From a checkpoint of a small transformer trained on Wikipedia.
Size: 2 heads of 64, vocabulary 2213, 2.68M parameters.
Architecture: learned positions, biases.
Training: a variant of Muon for these matrices, 140M tokens, 8527 steps.
Each number is 200 + 40 x the weight over the matrix's rms, rounded and kept within 0 to 999. Layers, rows and columns count from 0.

# layer 9 MLP down (transposed), 320x160, rms 0.0566, rows 55-98, columns 0-79
207,143,203,178,169,245,231,138,171,133,253,230,197,172,197,201,238,189,270,181,154,274,222,222,217,238,167,224,189,249,125,271,171,166,193,168,268,203,197,165,206,149,258,196,127,205,300,276,267,233,192,200,191,185,215,178,175,233,294,197,224,258,188,193,198,167,188,159,245,172,205,170,213,165,184,130,189,163,251,139
213,283,183,181,190,239,119,134,200,200,225,196,215,203,138,133,171,187,254,228,278,261,208,199,190,189,239,256,160,213,186,186,234,194,92,201,191,186,203,248,225,261,266,178,180,221,184,181,260,220,187,196,188,220,110,244,259,234,281,218,157,243,173,257,152,188,253,178,211,183,256,215,199,247,211,267,207,155,236,147
201,223,181,201,200,239,179,182,226,280,194,136,225,151,171,209,180,115,206,194,151,191,153,224,196,163,133,146,239,187,195,206,241,186,194,161,196,220,301,259,198,211,180,200,179,280,210,241,171,205,300,220,228,283,218,199,232,153,175,185,147,210,274,156,224,151,206,211,156,220,225,135,136,218,174,161,198,157,265,228
248,223,265,212,205,183,244,199,200,213,212,225,243,99,204,257,187,263,200,220,160,146,179,238,192,175,176,159,195,184,170,168,251,218,210,213,142,184,144,197,149,159,169,278,162,271,137,211,245,177,205,239,103,176,220,299,155,151,228,203,201,214,176,196,237,222,217,165,234,243,143,169,280,99,157,269,258,166,235,228
236,155,224,221,237,130,202,249,151,232,223,187,188,144,218,258,201,219,180,219,187,198,125,175,194,234,214,182,232,265,239,168,177,134,191,234,192,145,228,178,209,178,183,266,310,210,217,275,218,275,166,132,171,222,156,237,232,166,238,207,148,196,194,196,237,172,224,215,234,243,162,181,177,232,162,218,211,204,243,173
237,253,199,215,284,199,166,197,201,182,122,171,127,246,200,164,216,277,201,144,151,131,131,258,122,216,161,202,171,228,224,220,188,225,206,199,252,218,229,268,219,164,222,264,209,106,164,226,202,177,170,226,245,201,172,284,283,213,255,288,167,175,245,136,225,194,215,159,234,224,178,260,207,238,229,164,259,204,214,233
231,196,99,243,242,139,253,174,253,227,238,194,271,242,244,238,210,181,220,206,193,179,195,197,254,228,217,244,169,217,184,149,234,184,204,211,189,238,224,312,248,189,242,212,234,121,147,143,191,202,166,217,174,205,184,262,216,303,214,174,194,199,194,215,185,201,132,186,185,208,150,165,182,193,235,285,177,228,193,231
207,261,186,157,183,248,206,231,235,199,201,192,277,210,206,258,177,208,176,168,138,184,186,215,162,210,184,128,281,174,198,200,193,182,170,180,142,159,178,168,282,151,230,246,185,218,172,163,170,190,170,178,199,157,166,232,194,264,249,112,128,179,171,181,251,308,206,207,248,210,215,186,132,134,235,275,164,183,180,176
167,210,204,148,127,106,188,154,201,271,149,257,227,222,148,190,145,208,192,221,266,185,196,238,154,221,220,226,198,208,250,201,166,147,145,155,144,153,204,240,234,183,229,178,249,153,225,163,258,191,298,212,247,146,194,164,289,160,183,235,233,231,242,205,228,192,244,157,252,290,184,183,176,221,213,170,143,236,238,225
119,193,208,180,259,188,154,209,207,122,241,174,207,168,254,222,161,202,234,157,252,185,190,156,225,220,186,143,208,164,224,283,252,136,212,128,125,163,148,277,204,120,218,235,172,245,195,243,193,153,140,205,213,282,163,209,200,247,203,220,239,165,195,217,230,174,268,143,167,185,215,193,191,167,255,200,218,185,206,217
85,121,238,307,159,259,216,176,225,206,188,235,207,236,178,191,191,182,260,233,224,247,160,223,221,154,165,175,165,209,153,245,217,208,144,184,179,212,181,185,191,233,221,155,226,231,172,181,199,181,172,297,205,239,144,203,223,149,65,212,256,227,179,209,202,156,138,153,220,220,197,163,275,243,176,162,198,201,163,230
208,214,223,194,146,198,210,209,261,243,195,200,242,195,221,148,199,182,198,261,174,186,164,211,235,117,242,125,250,204,176,202,168,135,243,220,183,171,152,291,226,135,214,161,269,200,183,180,280,142,285,166,199,198,177,278,235,188,217,191,177,228,202,225,194,218,201,200,217,163,160,189,197,205,200,233,238,186,161,143
170,215,188,239,222,163,165,198,191,214,197,185,200,194,291,207,183,198,184,267,143,168,207,221,184,85,206,139,228,200,242,238,171,250,199,191,141,197,194,134,250,167,213,230,232,188,261,172,229,248,179,186,188,175,258,214,195,157,220,158,197,158,235,247,208,229,223,192,219,196,160,256,193,156,187,219,299,199,170,245
224,236,230,237,166,237,189,186,262,230,166,184,197,246,210,235,182,237,252,201,179,182,122,226,266,208,158,200,178,220,168,124,162,250,179,137,199,217,149,142,159,179,195,257,152,150,222,266,167,193,189,244,237,222,241,170,150,216,163,218,196,271,261,156,190,156,200,135,199,251,150,191,182,161,241,258,181,155,348,281
237,199,84,203,107,171,252,234,246,202,210,224,199,153,215,198,183,146,120,165,243,224,165,214,151,277,244,168,225,189,166,268,234,167,207,214,151,209,223,204,158,235,232,191,196,223,236,227,131,181,200,181,238,230,119,145,176,186,242,191,152,172,163,264,199,225,228,159,217,188,210,189,274,124,229,166,264,220,171,181
249,238,178,198,222,175,179,247,126,150,220,168,210,212,172,173,270,205,223,241,151,277,224,189,198,209,183,221,182,176,196,226,264,200,200,252,275,202,179,233,198,195,240,193,178,334,146,182,251,90,188,227,194,123,167,177,219,185,213,216,176,169,181,268,205,175,191,190,226,150,158,223,165,185,273,147,263,228,210,182
137,217,205,171,182,173,197,222,227,181,200,210,166,159,190,225,231,184,239,170,185,224,203,187,214,235,225,151,148,155,144,139,271,236,248,201,196,234,243,173,198,222,227,219,193,177,162,211,160,216,243,136,204,196,105,237,258,229,215,208,144,254,187,207,127,224,174,228,202,142,129,167,270,245,233,178,271,202,222,233
157,123,124,174,222,173,261,248,245,194,226,153,197,172,153,194,181,257,269,126,164,160,207,195,188,250,162,161,223,247,205,264,233,156,220,221,228,155,220,212,228,159,182,256,267,148,151,168,182,158,155,267,185,238,208,250,251,209,218,188,234,273,198,175,188,213,183,174,220,198,163,161,257,196,171,243,211,189,195,237
160,248,193,207,164,157,177,228,298,150,264,170,165,243,276,229,213,195,264,233,139,228,207,264,185,162,227,196,203,230,159,153,189,173,246,181,220,193,196,190,174,230,189,231,244,206,252,257,240,156,62,256,168,223,127,173,245,152,195,173,258,180,229,212,211,224,181,218,124,190,184,269,204,277,228,271,276,211,153,134
217,227,145,167,175,190,165,250,145,195,190,215,222,192,225,226,182,247,169,210,148,149,167,241,245,186,230,152,246,195,246,196,210,251,214,173,200,195,214,164,217,204,274,210,268,146,203,200,283,260,236,181,268,151,278,136,196,181,224,238,177,202,222,201,213,176,188,147,256,209,232,185,276,117,218,181,240,238,111,154
310,231,64,192,197,204,271,167,209,231,196,186,206,200,202,244,169,201,145,199,224,257,153,174,192,213,260,183,165,108,186,132,254,274,177,148,204,207,222,148,228,158,218,130,222,170,183,235,235,217,242,211,240,169,224,261,182,207,170,203,161,230,232,230,218,238,204,198,158,194,96,213,171,226,267,146,198,157,236,187
204,144,187,177,219,301,198,230,195,176,251,188,211,149,234,204,251,208,232,190,197,151,236,155,209,250,245,181,245,247,209,194,220,247,179,183,229,192,254,222,192,205,238,200,170,147,265,168,191,209,231,208,231,179,252,218,213,178,183,194,228,171,157,227,185,266,230,321,220,178,270,153,195,291,170,166,247,143,191,184
184,171,129,166,139,176,242,87,230,274,184,208,164,253,195,225,207,180,152,324,258,215,199,210,210,214,205,176,233,237,186,249,217,195,177,186,240,287,143,191,191,243,183,206,141,180,230,223,169,133,186,229,203,218,271,202,178,256,166,220,171,180,183,219,257,263,220,156,236,162,160,223,114,99,218,227,167,129,235,181
168,158,246,263,192,204,239,224,173,109,181,259,165,128,254,126,197,128,188,203,189,228,192,200,209,112,212,213,206,171,218,208,241,209,238,246,176,307,204,200,167,227,229,181,234,178,174,206,188,202,179,203,173,219,238,188,185,190,194,119,147,219,133,162,123,140,229,187,211,208,197,182,225,196,261,226,270,173,207,213
187,136,150,148,193,211,178,182,182,206,182,179,288,185,205,177,110,219,230,237,186,233,196,176,221,224,162,334,190,189,197,258,199,127,190,186,223,172,243,205,247,96,219,208,228,224,190,234,198,261,225,125,208,249,202,188,189,170,254,190,260,230,219,242,72,236,273,201,118,185,196,180,272,247,226,206,270,213,201,239
215,188,308,179,217,272,133,209,190,232,231,141,173,174,132,256,209,182,223,223,191,122,154,100,209,134,181,213,164,176,218,217,133,255,253,199,208,242,189,182,272,237,195,120,209,207,258,179,169,214,219,109,268,194,221,200,182,186,256,165,256,149,206,185,155,218,206,221,184,228,149,199,214,202,211,216,214,249,142,155
242,220,155,185,237,152,180,148,221,270,252,105,101,219,197,188,239,169,273,213,206,205,199,192,112,213,188,215,174,194,196,181,118,200,147,232,159,186,199,236,206,102,195,218,209,196,174,168,195,239,197,150,165,220,198,150,159,208,145,213,302,252,247,228,238,235,174,150,239,169,215,184,189,221,164,172,140,175,215,273
258,273,138,205,212,250,139,211,199,211,184,140,188,215,229,158,205,211,319,220,299,191,188,205,177,239,203,291,202,195,173,237,186,179,248,178,208,217,165,188,232,225,175,165,201,197,176,206,219,226,212,115,207,214,208,171,237,189,144,202,185,232,196,224,232,209,181,124,187,251,245,209,247,144,203,229,241,188,181,165
230,188,220,229,121,172,234,161,210,207,235,250,179,176,238,178,175,192,217,251,164,237,152,159,182,240,144,153,168,230,199,155,182,219,196,171,246,149,206,179,220,144,195,229,199,189,243,178,190,151,176,248,214,216,171,169,201,254,279,239,179,246,239,167,230,222,187,218,211,183,262,131,57,100,199,218,200,228,183,231
179,215,179,221,228,188,226,177,174,205,228,173,236,150,240,229,182,140,178,204,243,200,147,156,216,253,173,290,102,108,120,138,128,205,182,184,208,197,209,240,215,221,190,199,148,234,221,184,209,178,259,230,214,283,113,188,132,186,236,185,247,240,205,286,186,179,228,182,206,173,169,211,213,195,127,120,214,201,204,348
229,201,195,218,205,209,199,147,243,206,180,259,197,113,150,229,204,191,220,246,197,174,117,227,205,164,206,152,135,204,162,169,199,174,206,199,98,236,184,169,171,146,176,165,236,205,257,200,237,247,166,220,159,215,155,193,170,199,229,201,252,176,127,201,283,201,124,161,187,127,215,233,262,195,245,192,190,214,135,147
152,185,71,173,288,234,198,180,190,204,173,158,178,135,218,229,179,192,182,229,204,152,229,277,261,176,171,224,231,196,232,194,163,226,198,201,234,165,185,212,260,129,258,267,178,176,182,190,192,214,180,247,161,166,156,190,197,203,158,228,251,221,239,195,179,236,231,310,210,274,194,190,240,233,188,167,201,148,211,199
170,276,217,236,186,236,108,142,209,207,228,239,97,234,221,202,148,189,222,232,212,135,156,223,146,175,213,224,140,231,285,120,224,247,279,272,183,149,173,203,187,235,178,154,244,193,248,201,183,190,212,217,194,210,159,172,214,189,177,217,138,262,199,217,272,171,205,205,249,259,215,224,174,244,203,271,249,168,193,188
223,231,221,230,148,208,136,210,91,228,219,193,185,257,226,230,198,104,200,146,259,170,148,183,201,230,209,217,188,246,163,192,190,295,227,165,168,190,197,262,228,260,240,186,174,207,223,139,219,234,209,191,161,230,215,173,153,267,208,171,151,221,206,223,237,228,180,158,176,162,196,183,61,164,229,172,147,223,168,167
208,168,209,239,210,188,157,238,218,182,194,266,261,221,196,179,242,129,206,187,196,209,229,216,237,251,171,194,175,186,154,169,235,86,199,320,204,179,172,175,214,241,160,282,150,268,191,226,187,159,227,164,248,207,204,106,213,184,228,234,146,228,197,258,203,237,280,190,202,229,246,205,209,202,248,271,173,148,175,204
231,177,195,214,172,173,245,178,211,184,312,189,179,230,250,175,214,225,102,253,184,150,267,193,196,181,176,177,151,224,169,245,199,145,230,209,178,260,195,177,171,191,209,220,182,158,225,252,223,183,238,158,237,141,184,189,180,233,217,239,173,136,168,183,203,236,215,146,190,144,193,187,181,263,224,189,126,155,167,241
170,227,183,244,229,182,244,195,146,210,275,145,220,208,197,190,159,138,158,164,169,205,261,298,154,236,244,187,211,234,225,163,214,275,208,199,227,220,153,202,166,219,176,181,116,133,179,153,287,265,144,232,240,165,290,167,177,204,264,193,210,211,248,208,144,158,127,167,156,156,158,180,188,240,228,146,179,188,224,157
282,146,205,273,182,244,194,135,197,251,127,155,204,149,223,228,185,183,150,181,209,204,294,195,191,196,187,172,223,200,188,201,196,253,235,195,171,256,228,271,165,190,182,206,173,216,205,166,196,229,203,176,236,189,210,137,160,231,173,220,193,249,163,193,191,238,301,251,237,249,203,220,97,171,200,165,192,201,221,188
198,145,234,223,210,205,166,203,232,111,244,243,243,211,169,198,186,233,185,268,144,163,190,259,198,213,242,207,255,160,157,207,204,163,140,221,206,223,194,160,196,252,139,156,216,156,209,271,145,203,183,171,217,248,136,220,154,209,190,277,233,229,213,194,239,172,193,223,185,185,216,236,216,214,151,184,179,269,261,225
237,223,257,237,119,185,244,166,206,221,236,246,158,215,97,210,228,179,198,154,160,228,179,209,148,177,207,159,273,274,243,165,156,168,238,222,232,229,183,206,196,198,239,172,193,219,233,237,192,160,180,113,249,130,130,210,231,222,187,223,239,225,108,183,169,188,143,246,286,211,191,184,140,231,167,244,270,155,258,232
157,224,193,231,230,169,173,171,259,192,226,277,212,98,262,164,123,197,234,190,258,171,211,236,163,218,202,251,217,138,199,150,186,189,220,151,132,217,220,226,212,232,209,170,207,228,205,265,186,179,207,210,153,244,164,175,214,126,168,226,248,161,184,229,167,155,148,185,239,240,239,208,215,197,190,265,213,169,187,179
144,197,200,201,205,120,221,193,235,220,218,205,248,168,179,176,237,286,192,195,214,173,240,147,295,227,177,234,136,150,164,216,247,137,274,213,174,193,167,164,196,178,199,176,252,276,228,202,210,127,167,181,232,224,144,164,209,197,176,188,147,197,225,189,246,106,171,222,209,224,227,174,181,229,173,152,203,200,227,233
241,180,141,224,225,197,182,182,238,231,207,230,146,159,96,159,187,178,235,233,193,230,142,166,272,157,268,251,132,179,167,277,237,230,92,183,201,195,211,116,181,250,233,156,304,210,116,267,187,164,154,168,210,258,178,240,176,243,197,229,185,253,239,272,283,137,168,275,254,243,216,198,165,198,181,167,147,231,227,235
219,196,130,184,255,197,173,235,147,266,165,231,203,199,265,189,216,195,167,162,216,165,223,158,247,226,151,208,172,245,165,191,213,231,268,230,149,206,117,235,255,304,157,221,183,229,146,136,161,190,194,139,233,156,226,154,247,243,170,219,157,213,235,274,254,219,139,159,164,191,154,242,184,196,203,245,258,170,177,196
# layer 9 MLP up, 320x160, rms 0.106, rows 56-99, columns 0-79
232,205,209,154,204,291,149,197,269,209,208,190,160,200,186,183,235,131,182,203,184,199,196,173,198,194,165,156,174,285,205,221,130,213,204,219,224,142,169,279,212,195,231,235,130,204,145,194,188,212,179,193,203,208,156,167,228,175,229,187,242,195,232,219,269,110,244,183,137,276,181,139,196,304,273,189,242,216,228,200
172,47,215,229,184,168,209,169,226,161,146,212,136,197,267,231,173,143,220,203,181,143,173,180,225,252,152,237,187,177,194,213,220,177,205,195,224,157,153,244,301,175,196,196,240,217,243,223,219,239,196,203,246,169,224,163,215,195,248,201,180,119,180,198,190,245,183,290,257,186,203,233,160,139,179,184,232,195,269,167
225,251,232,174,197,200,140,186,215,180,220,160,240,193,201,235,147,208,157,213,198,166,234,236,199,221,206,179,188,157,210,145,170,178,218,162,207,174,218,180,154,212,178,119,180,212,136,238,172,195,235,205,302,149,192,228,195,216,241,204,223,162,190,245,200,229,228,208,161,294,176,146,200,184,179,241,196,212,282,204
188,185,228,170,249,148,144,271,206,155,193,222,206,200,205,180,161,232,283,213,271,204,120,184,197,232,239,225,168,185,153,128,187,182,167,209,213,204,229,255,202,198,204,169,248,239,131,221,221,171,226,203,167,204,192,148,199,184,212,265,229,215,195,218,138,309,211,152,215,202,205,190,244,168,199,181,148,127,171,173
183,281,218,191,248,197,149,237,244,235,207,209,187,221,192,220,138,158,158,238,156,213,149,247,208,235,236,117,158,200,185,202,193,187,211,278,217,204,142,256,199,188,215,195,259,207,146,214,196,189,230,198,247,167,218,225,220,272,218,213,285,180,191,211,280,214,265,179,201,228,179,204,141,292,214,212,194,196,280,204
222,157,209,183,254,230,206,188,280,175,171,145,216,226,199,235,175,173,162,233,132,199,150,142,220,182,202,179,223,168,231,236,170,276,238,169,209,298,159,207,213,135,183,147,193,291,188,180,209,146,191,251,177,99,163,190,158,172,130,172,202,236,153,211,157,250,244,195,183,167,208,231,258,196,202,128,223,203,223,237
144,150,176,209,213,216,170,197,195,223,254,156,186,227,175,189,166,192,205,224,281,222,187,213,133,172,240,193,124,283,266,210,175,228,233,230,230,297,149,151,156,223,212,160,227,197,201,200,214,204,160,186,181,130,204,132,203,180,167,180,177,146,126,175,147,229,152,252,197,255,235,260,195,258,154,173,239,271,201,178
203,205,262,204,253,240,148,173,166,130,215,252,179,149,121,230,210,247,216,217,165,187,190,180,234,246,180,241,165,215,199,290,206,139,274,241,183,264,163,160,264,174,199,162,157,251,169,218,219,205,240,153,156,233,173,185,196,273,212,219,225,227,147,133,75,118,272,202,177,242,160,233,253,158,228,186,279,192,175,169
216,164,207,207,149,233,196,240,269,167,251,182,198,188,210,222,195,154,309,171,206,225,311,138,160,230,185,204,158,133,186,221,181,259,257,121,196,236,206,176,204,243,206,127,172,237,138,278,236,168,245,218,257,216,169,210,210,177,210,170,163,211,223,199,297,207,126,224,150,207,190,279,234,222,291,183,186,150,260,240
246,192,210,226,189,122,185,208,176,229,128,244,182,200,133,234,170,212,161,200,179,153,299,193,208,195,309,204,178,132,163,211,198,136,189,231,205,253,226,149,125,234,148,204,206,233,186,178,236,250,197,120,180,195,211,85,247,177,186,165,247,167,198,220,199,173,220,222,226,158,203,239,205,204,206,208,255,189,239,241
174,178,188,182,208,223,160,197,199,181,253,126,248,211,218,227,246,213,203,180,166,164,112,219,227,204,185,209,152,259,249,184,187,183,270,171,220,169,151,248,149,206,213,285,171,147,154,152,183,191,169,214,250,179,185,220,231,221,173,203,204,179,183,308,203,250,222,157,134,206,198,226,178,230,175,206,148,232,215,207
130,208,178,192,257,216,221,253,192,135,141,181,173,199,249,268,136,120,263,301,218,133,220,193,215,172,224,240,156,165,209,215,211,126,284,213,171,219,228,126,230,157,178,153,194,182,204,197,137,272,183,259,161,280,234,204,115,159,100,222,225,143,195,172,190,166,166,189,231,171,210,308,156,170,200,150,202,139,205,181
275,243,237,154,243,143,223,219,184,132,169,129,212,171,102,257,177,230,198,217,121,218,230,220,245,168,196,221,188,190,191,197,210,136,248,180,233,140,244,161,168,202,180,152,155,244,193,161,284,237,151,287,170,232,271,173,229,148,237,170,250,181,210,239,193,200,215,247,204,126,180,99,219,190,197,206,188,175,88,216
277,196,185,188,255,135,234,205,253,268,230,211,224,188,247,157,207,216,192,217,129,259,149,203,254,205,209,177,114,262,212,241,224,186,159,156,205,227,218,222,156,242,240,221,197,157,247,245,140,181,238,173,245,186,112,162,182,187,177,200,138,216,140,218,211,227,183,246,254,160,183,210,183,172,194,211,225,176,165,173
193,207,204,141,195,217,234,169,308,248,223,191,234,267,167,187,192,193,200,242,184,168,218,155,183,294,160,168,187,278,221,230,219,148,228,229,246,210,234,146,165,147,164,195,196,145,193,248,232,200,216,190,246,167,251,221,187,140,211,226,189,239,184,200,197,220,268,209,137,200,171,162,131,174,195,203,195,199,195,152
196,213,186,205,256,197,235,217,294,207,190,178,189,179,217,205,191,239,247,261,184,226,240,199,221,201,176,129,175,184,180,180,226,235,205,193,266,167,159,207,205,195,198,208,109,168,146,244,179,247,228,243,184,162,182,231,147,249,190,186,87,174,217,215,239,162,226,226,231,188,182,136,144,245,158,251,183,186,198,152
286,268,182,255,198,244,159,167,150,181,226,234,200,262,164,133,218,200,163,233,256,219,213,116,196,232,197,180,154,239,218,246,222,178,261,203,211,219,245,196,170,152,186,147,206,214,232,228,250,218,186,186,238,266,176,126,160,192,149,203,197,94,253,150,211,172,156,258,257,133,177,121,211,125,271,123,224,222,225,237
221,196,265,242,121,194,175,179,118,177,192,235,165,215,212,246,192,191,224,196,186,205,191,186,155,156,206,227,185,174,172,157,234,207,263,243,241,277,176,223,144,231,216,186,199,281,208,198,237,215,226,176,123,189,328,258,233,253,173,213,178,159,182,109,221,220,219,219,207,173,249,263,204,190,189,224,243,165,221,194
214,180,89,223,144,195,190,146,208,240,181,172,211,253,150,167,153,204,182,230,206,143,182,237,181,192,202,206,208,205,177,176,193,191,197,230,215,193,174,186,243,152,173,176,169,283,178,181,203,144,183,225,207,234,172,290,214,209,168,212,220,192,252,136,264,280,165,254,214,209,163,173,146,179,225,149,188,146,260,289
215,264,164,196,221,255,246,180,228,125,170,256,198,252,155,225,237,192,177,198,149,146,210,234,170,197,206,261,198,145,211,265,175,167,217,260,187,258,241,195,195,231,156,213,173,193,197,210,194,139,180,176,240,194,156,195,251,234,234,266,218,184,129,250,86,225,148,229,201,209,188,184,183,163,129,199,185,248,215,219
203,180,169,221,215,188,146,159,217,174,176,213,179,218,196,183,141,164,105,185,211,194,215,213,191,126,213,184,127,195,186,233,224,188,190,190,185,294,218,268,252,257,158,264,179,255,214,219,188,158,232,208,173,141,205,202,193,262,224,256,150,178,231,190,221,219,220,236,216,179,151,226,176,205,210,84,146,247,140,238
187,194,253,199,182,162,144,191,146,145,261,192,184,176,209,204,184,231,134,172,224,159,228,144,293,217,35,223,200,220,214,216,230,192,242,210,214,236,163,222,227,210,181,178,155,146,202,220,217,230,208,265,208,245,192,195,125,135,210,291,147,182,162,238,251,271,277,242,210,243,219,183,193,167,160,180,225,191,222,193
196,120,232,155,216,236,179,198,189,169,203,203,217,181,261,175,184,117,157,276,230,171,209,212,241,171,230,120,208,253,208,196,208,158,305,212,230,146,251,181,266,176,194,208,222,182,145,237,138,215,210,184,217,146,195,128,221,196,185,190,154,175,195,166,201,139,121,157,273,239,207,184,212,224,178,160,228,157,200,225
218,240,114,203,205,231,218,122,259,173,217,156,238,248,261,259,205,217,212,233,161,116,187,256,197,154,190,164,124,159,234,148,262,189,190,234,213,211,168,122,233,194,280,177,214,184,249,234,273,190,248,180,231,168,201,190,182,201,155,154,228,220,211,242,256,238,214,203,232,215,142,195,195,176,186,178,202,129,203,216
271,220,211,212,177,274,235,184,171,156,214,224,260,240,160,132,255,108,164,235,248,236,218,257,145,219,250,146,208,163,145,172,242,186,182,147,179,200,138,172,214,169,188,123,181,170,171,228,199,194,208,232,133,196,179,185,241,139,208,164,184,228,268,221,199,152,249,195,196,227,233,250,258,113,207,190,194,228,221,180
238,222,187,152,195,247,202,150,181,78,245,219,141,150,193,253,118,75,163,178,166,181,254,240,180,228,145,150,203,155,201,171,211,175,193,228,179,231,264,174,205,179,229,240,177,198,123,232,181,199,165,214,247,217,185,189,203,239,140,221,224,178,240,247,215,161,280,181,159,249,124,236,293,209,168,161,196,232,151,296
184,204,129,226,168,211,147,186,256,256,211,273,238,246,170,191,176,237,197,140,155,196,229,230,248,176,198,196,112,279,186,203,202,160,191,212,150,203,239,147,194,253,239,207,205,177,229,219,265,246,209,280,198,201,186,173,193,197,154,224,246,257,259,194,226,168,233,163,175,182,132,174,205,166,220,131,222,144,185,210
161,171,254,192,193,309,220,258,244,228,214,191,228,231,202,252,154,148,197,174,218,151,232,239,207,182,273,255,137,156,270,232,170,225,159,209,200,195,233,108,187,185,193,137,179,218,208,207,223,192,258,240,150,225,227,231,261,155,114,224,156,182,211,201,199,194,246,184,190,129,196,171,116,170,196,151,191,178,214,233
175,185,262,200,250,175,156,233,236,135,154,171,149,199,197,100,201,207,147,238,213,145,251,183,331,175,231,130,176,230,188,181,231,231,259,196,211,203,173,210,143,190,235,198,250,131,171,172,215,214,209,168,159,160,156,251,270,157,225,157,194,234,282,240,142,202,95,314,223,215,220,214,181,210,269,249,171,121,259,123
198,237,151,190,180,232,248,153,199,218,193,145,173,241,199,195,227,214,161,177,95,139,207,180,191,203,161,193,194,224,212,199,251,165,226,191,289,172,205,159,260,277,213,224,213,132,235,132,230,206,232,185,211,303,263,276,209,193,236,277,181,210,214,214,231,202,236,204,175,140,220,176,203,217,165,190,204,202,239,207
145,246,135,161,184,231,257,195,177,172,204,167,290,239,123,251,265,228,226,222,214,192,218,162,287,270,214,204,175,217,197,259,270,186,267,173,149,233,179,179,130,181,249,172,209,196,215,160,190,255,183,237,188,262,212,238,190,260,212,184,199,230,213,207,222,159,205,161,211,170,227,54,215,181,231,252,135,169,199,165
173,232,195,206,149,221,133,174,233,234,180,117,202,197,205,259,198,180,182,207,175,184,169,267,189,155,187,170,160,168,193,207,75,147,241,205,262,177,169,234,231,283,103,196,211,212,209,188,239,215,173,184,237,232,211,176,244,217,185,209,234,214,145,293,195,184,149,238,185,196,167,142,238,144,185,186,233,254,226,244
186,200,224,214,260,228,130,230,219,148,214,222,208,226,139,182,150,169,261,135,193,173,191,212,96,194,127,215,261,167,142,213,194,193,173,226,220,299,178,197,177,142,211,209,248,184,225,196,220,185,195,184,220,180,255,273,163,224,156,221,303,178,245,184,197,211,238,213,240,162,160,227,204,272,213,162,181,176,196,233
169,196,257,235,144,146,233,85,145,201,195,215,215,182,265,183,253,125,104,214,242,152,169,207,249,189,186,180,231,248,172,283,158,141,239,166,221,228,164,153,312,202,147,280,186,218,228,214,187,211,209,282,127,197,164,231,200,185,216,233,182,178,234,227,261,231,195,193,201,137,142,141,228,191,212,146,194,192,141,208
274,214,237,171,215,242,153,194,225,250,222,232,129,156,150,142,165,176,239,164,223,182,158,220,238,243,255,163,209,205,254,171,204,256,185,224,224,186,203,243,191,132,224,184,191,208,187,194,175,266,196,186,223,205,208,199,228,141,195,178,225,233,224,152,211,220,116,261,224,209,215,176,217,183,141,206,196,167,220,225
181,144,194,208,222,179,216,217,249,156,272,141,163,250,180,154,205,181,218,147,164,155,166,198,201,152,210,167,210,219,235,193,255,196,207,311,190,239,190,177,127,160,206,208,172,273,121,204,206,186,161,186,166,163,253,172,159,231,153,270,159,176,289,209,212,119,157,236,279,175,200,250,215,201,216,172,128,148,81,217
236,221,239,259,232,212,205,207,220,139,154,197,185,167,215,225,189,216,257,205,270,204,179,166,146,172,200,166,161,191,220,269,178,211,177,186,210,215,152,179,164,181,221,220,199,172,172,272,292,168,234,251,237,240,225,230,228,226,214,178,244,170,185,195,130,204,134,250,176,194,213,201,222,210,178,209,225,242,182,165
173,213,236,159,293,235,189,177,168,197,193,164,216,243,201,175,198,206,200,199,228,234,154,153,227,223,207,201,165,234,195,200,222,168,244,225,274,197,197,149,234,190,169,215,186,200,194,142,186,172,171,162,216,219,166,255,232,194,191,271,221,165,158,232,175,153,208,139,207,123,211,208,149,201,298,179,192,270,226,172
277,178,240,166,208,260,173,249,180,264,288,201,214,144,172,170,211,192,155,206,214,221,190,230,225,215,93,147,186,175,159,118,237,206,159,263,302,308,221,214,205,244,220,129,195,146,259,182,185,180,204,230,152,137,200,177,317,155,188,223,199,225,269,119,224,186,177,209,190,236,180,141,234,160,234,164,193,226,165,172
262,222,233,250,210,260,108,165,224,125,192,216,218,190,212,173,233,234,189,203,170,167,186,146,293,202,250,215,220,120,259,231,211,143,252,216,216,236,206,135,150,167,185,147,212,156,220,225,188,198,183,233,221,205,186,282,185,228,232,205,202,235,238,135,218,186,272,147,177,232,246,197,167,193,147,258,89,177,207,204
166,285,195,212,176,177,199,289,141,176,155,186,185,159,231,251,267,263,184,245,208,194,185,188,180,214,189,212,264,194,212,243,141,170,173,240,222,263,282,235,229,173,217,223,214,166,222,96,160,130,171,177,156,215,203,213,268,165,219,113,232,208,194,202,209,181,247,239,173,186,215,162,219,191,241,130,241,179,226,217
136,221,223,221,237,250,247,199,163,184,195,152,230,241,130,177,194,176,180,122,247,170,244,170,265,194,220,193,205,311,191,266,231,178,208,250,202,182,113,209,190,181,153,152,257,203,221,234,179,141,173,197,183,203,216,183,246,246,214,258,229,238,199,204,226,240,184,241,256,148,245,254,186,236,237,200,151,198,178,234
234,262,159,186,231,204,105,173,167,194,143,227,188,243,204,211,200,229,198,212,238,231,184,175,174,189,256,250,224,224,228,180,122,174,155,222,193,213,227,196,159,163,195,157,197,118,130,211,147,220,169,229,206,196,183,170,210,186,186,173,188,214,229,236,280,215,301,171,232,216,71,227,245,202,227,159,262,195,156,222
170,154,176,173,190,239,226,233,255,174,177,240,123,204,257,205,264,152,157,177,212,174,182,184,210,215,227,232,207,171,225,224,256,220,236,197,221,111,183,214,231,226,159,196,205,176,219,197,176,167,180,194,191,224,242,201,149,147,210,141,246,208,246,241,225,183,157,255,282,225,148,185,231,157,138,233,218,216,179,216